Part of a small language model's weights: MLP 1024 squared ReLU, a smear gate.
Each number is 128 + 32 x the weight over the matrix's rms, rounded and kept within 0 to 255. Layers, rows and columns count from 0. Numbers have three digits each.

# layer 3 MLP down (transposed), 1024x256, rms 0.0803, rows 1005-1023, columns 0-127
127092176150133182179101142130176147074127048146132163102088169188119129128110120080155145141138124126140099098178095126098137138188120155141175138163123141125138129122089130166117107097114089114125113199169120115138109121101152095188159152067162086190092144159122126094118117191104112160105076110116091176126090135109100121141121079180127113127165120116080108116177113208076159151047
041128140092132125131142078169126116115140095134170070066184131110171135141117175071153118180093121047126145133107120098126076129153100113142133172141166169083142166085157154087149075066107164100139116128117158119102120157098165158157119116136115130133093112169103130117139183080070148103037163094144126138118145176107148090119172145068124154169144107185166131140176178178157156169113
123084185087106150149124148109127136112120109124132112127115127133210123178136197149163091124070096088126114154073122111148144053162087082136105149158156147101147155178134101134165116086112147166125143155119100128142132168117152127130121128102094090138099159194163144151135091091118193073080123094116109136107114065055102115145113146119119143126133128182165170136108155112133130176107
149088152111186199116158154122128113137128175150090113152139097131112083152141130119131136139110099114086123117146134106136174140143173118104123073116163124177153106139155156102174119122152090126102145081119138135122137149123103116159109139149137127101151068133181129155168114117165131120132164129124143076124110152130109146112112159139130115164076141131139117149086104115147180189141
131132134099104143079190158110137069114143151180091120142106120106135102121112155176079159058143073135159146134118151124128135132093095117121122141145127153100105132138168135096071150118130151127104131136113170087167125137126137123124199060136131124186161158141106082155110120133112135160093125083096040100159165119136153118131178141118080128114114142147147103126139094134097133168075
164144131092114133127128142148141094112171114187077109142141084154166082140082177170165134130110100108109145134121185161098137144163087101192165133120167141133147137143167133144134080205102146175127081108125119178141127121113187131107081143087085150132148104065121087131121138070104149149154128108157126085162156128141095142087154178110128119096092163085103142125096138172131122130135
114134122099127130091103133171087151095073076061146131162123140100099100100182179164142097163136177155150145082065127179120167108094120088113086108111131072119121177129059092132105139074128102169158147129019173127083155214172209074112102098089133122118150183133159116093108092185147182120190133144062129153107103104122147147141159121054132077114191173135163159131137105076203145113095
128093110153125165127129092157092131107107111149079132130155123171131145094162178147142217056089119129147092090106109121146122155108081188112156146112083117111133121101158141143151098121180123127160127148103142143101177109109131087100077130114116118141140092185123076178067156140125098117126135146137042152173098102152151162090126130123128106150067145111116140096134115111094142124116
159149080110115074158114127115130143141084094088090112179155210124120095129141058086133131155036129138176096112105154107146164135063173118118134159174166150135070094184092104128174122166138127144186120136117071122118134106148090103086100105140090120111133124139137128161120173142139092151117130169116113151151138114076160090131129152195155174096172131132113151139159121139107061188128
226127105141150134100115102068188162175139041146101122132068156126160099099123125135183129133096106112200139097158139119113100114113148117094134104146160192133123177164139153079127150179119099105078212060160130107087068116116099086156109159140164163086148101111157150123115043130163098160174096108112115111156139151092104087193149146104111143137138171069098037126142129133098128113060
194119142111108193107128154031112143121159085150088086150150155091117148046118165138115119194100131139115208129150128120163136110149069150104202142155132128136085104163168148150140149136094095121108207099108132139130159154138134158167126084087170128143135133128148209146188111131150091147191181162103184100067088183118143139098146113166119122148113103090157115191121134114097112102070
091125064191131147068083170084141179187089146120174183139125109132122132135135150173175168136199121136091137157133058106187125144188100123155099155047116082096106150153113108124179111103159135074139145114109088125159111114150142190147105145192119130143058107142158060146116156097094200148129150114188166133145147130117118131104109116159135124167105108128127066182133101112202120067144
100157165201144163140135125117087123105099092133154126158114103107189152115124153141142145148147084141157099127145177103100145138193116117117120135118127166158178188143132136117122122131139090154061105056125108109120127183142165105143089119142148090147123109062161120154131132139196173128089144130072137117067141100123118134124089120113132137131180137143089089142167088105151179105136
073108127097096152109089110139158163144075142101107179141049149105119119075171157125129132148112090160121134137098153074091169181148144065093196165148097081151145124112091169207124101128112126120079194154099157072098083083141157134124099126136124135192137126136107131073094066177089144176162155149122189109083084127123104146149170141190060144162165142103108089118128123207125139185053
155119122183165138080133109128123107156073139112182140126139079145018141137162198080138116106105143176104153137156115138082045197109118091166117079121130171095138105094124105074147176075106080127124168126103088146128076136196070076129113129144147162105138163118183117118171148127065157106082116140091117142119167120092086137149079148112160181127120118110085056106156083128156151160135
141122099104145119138167160064131077119131172161104124072141124157170120099133129103130162172169130101082182126185079047165078116152082096111151112178144103146148166126133130127125092153110178115134117069165155120133097142139076152119132175142109126189172105136110150098083137151135119117157125097120158081120154079130127125156076132062177116112097079090115101111130117105103162156098
104146086088082106169079125119177137206117178149069120078128131129154136117125117142102182189160122183149115091151152030113125148122083132152158136116124128129141131067121111121139099070201146069154133122161107111121109107108116136111086143101159114120204169191131130143182182097130126146120085091110219154117171139040074088097072180149169132172143175062179099169065102117114078112136
121130146199153142130128127124161128144116167174110100139150089152161111164096136088148124112141100056117169156164103133093146113141131133107204159105096118112105145134143154138130103106130139140157153124100116153123174150126160161132146085093127088132120086164142096077161100164090152090147138098118114137167144109137085161125144116108127105141135135143088119177138134115143110093171
120137046110095174088117109119122142132105096119136134117112096146119143060166060093146065146210136157120116065128133120126055147166169119144123144107048145140128141076136139180145130075104120145155155117124115086148194118163125108101109207163167182127122144105114102112165115114138149121102095169108171157091112120106113136169147113087092107144150110134198112145134123126158075131135
# layer 3 MLP up, 1024x256, rms 0.0925, rows 1006-1023, columns 0-127
147078137109115111144126151114167130158104051095100077090080120118133184176146104081129145114120129145187114110096084076082134137180121163172090188157133149152102127157119102148161096145113148107167128147115191168121153152133139066106121121146167074140114073138164137096123131164122100113122153137097065143147170141175189092116111129153094111130140115108150132145164156143158075041157
121130142155129155153110090099098146136124069139153144075146142092079134180150100138102131152110120086106096102114088169063101129175174136104157112099222119087142140107147145157170088050113156117175125109177134120134125123141093137164106122131143122182168118136139168090196086156140113128128126125127101117164212176140137070166093137122101135110148102122111118105139124119138100143147
099163132124133136176165111120081121099155097146153121170130140104144120150148115147156207123049090120156118096111124110108159125063154127173108133127125128127138125137098096110131129080173174142136093151152052148108093124201087153148100124151114126146165111106086175141166119086120086147137131138093097165100076104136159159175114082124128162127171149098091120131142128121147102108131
138096151166155116097114214111153118164134096133153155163120151122075096167155121117160180095107124109138178127131091123090083127161139168205116096179131089157104204160157088106081086144142142117158107149135168148134133115127049057129151118147083096131143127142131084097077126125166107132107174130152051136080170112108153182143172126174099148128120137112062113145111098131089067098094
103162120150147112110095120141134146076082117146192086108131080118119166154132098125114220110128176115082145098105103119104085124181173132113120141087148111137113120132118139101155167146115118076108100101139110141148145114079149125108109091135112152099118161092110097132139154101148129130114140167112137162114104120141182072206103105107153154121139111116097157146137115135089089100157
143154118106110194143153209088100135135139160092097135191130199173115134178106127118140125111033111138183170083140070086191092144144095168181129162127224146225074153173145169101109092134120129120169129126127208105133100161085085153091141121156131076154149123131147128040203148167149149172133179168044091145106068054176152123126172187106087114101152102098160142161169105069118062144087
219139110115136144213100121123101108120175141044196120140097164180078145102179122133141099116118190100089100111172100055137072126114150162116126152102145128184118114172158128138136088060125151074111126120167113100181090139154122061073132068157111126174150066111136152135134139091153106163138114080155102197132164088089165148108114112099162141135174102098107171164072117152156109109098
177128115145114177145144195117121163182195143067131145123084140107122125128100135113184117111078110193130100102122098136108097123126152113091132158135149131125111139139097165088150087133135164155136080115140226098130175064167118130114106144105067160121124085142127137101105116065185136124176115075109128087186179118163152132136165090086088098163142115099173115110119113132055152146098
143099213152130097161169085105079058118095081151091121135163131134150186085143089125124158123086148133158136124098085126094139069143156122081184104163140102086114210109034108150111137105138137160103077121121116107114087140143118135109161095146110145138139086127086153146181097130079156151129174107156100153149212178172234161121092152146097083085152134079137169133086121156051106129157
144107108160097134092127133082133101091142109145134149166098128173181139091100113129089119180068153138186142136112066110173118117159155211143143158100138164147103116209172124156092129173183107128159157066128135153087135123176096180134091022140130101164069120106181096090113113190121133076147161139093168122133108154156154071126159130104097141113131122133085155239088124085086084157104
081093163128116135108174231175132129105127183122131171139117130115092085126098119090116168121100145177216096116136103102175112092158133167069187168137091163157086131060121160127155133115153171162118117142153099152117114140156055118055156124127058102109105131167101111141112091153126184175194134187137094099113207110135168147152104141088103084120180068127118110147164144124078148095192
145121158119099091129118076147105082093139076112127125138132127199114194129107117126128131134105167091121127090103114114155172129103139131129148125122117141161139083122103134115162155082118128098046133129110095121111180132136135107159158146109079152135134110134133179110190141133128104092118140167088111147135116113113140115138159196165114126138114097149088154115144135131102094109128
098180156117107130060101200139125076109107161131157156136049097182046135097133123155135122150140202120124118154166109072179139086155138169137123134103082121107090106096190159102127096139117155142114167112161162112163137071125174107079152138092127146110165203151107177120163097129117136159170212086128079137094144203133131065162126047126103139119148153108153142098065084123144156109082
061132142113168117103109207136073109093132156110124091101136108069173146167103177094143068171064182109152068121174105150106111119111127175152182154101095151128118141110102146160125108117160120153180081157135084136155125099141099099180143168154118111115109104226099119096159138136147160155192114146106115125121080110169121119130104150133152177158197112074112119130152144123061083121150
144123092185171112101104100132076141116171130123109110171136143143153168157066063145119080110121166147124116151040115056148125067148150187149138121107191150194069166081184172191115121114164149114122118094102143168133113111123123125097125107122162122105059150077132168139136143134121098135115106151102155117142160161131193083080106145126143159163148105128093151107126079101080116095137
140074116174086121107140111098106146165101173210152170089136148121128110134051122160147161104084144149149116098080119127143173096170145103136223145163155166112109247099084097154081100173156090078174111141112126162113125159129118152107104062176118095098156145147082142109135049111123054107110106147128174145137134164108140081082193192146201105090199156101118140152125120081107091087076
095130108140117088097062149164139174111113097151130094173105158133107144150195124136088148125118107061153122184205117088069105113168149093222190126069119120125055148081159175141138096112117093144150132142113133122141136176074102110124132131174180114071083153157131153132090104120118079098141118189135100138150103144153134130154158115124107119093135132147129139156149089114119117083139
161154087074120138064208081105086041122134223110188125185127118136165119144110123123086152096072103095105204134183132126137116129103157174125099140126120184203120147150144160155090107077129175126133068185110123092184170126123149093090136141142116119135146127134171205112109166101134163144135093166094092146105080162097139101133171074143124084045128095068139146107080143134115142101150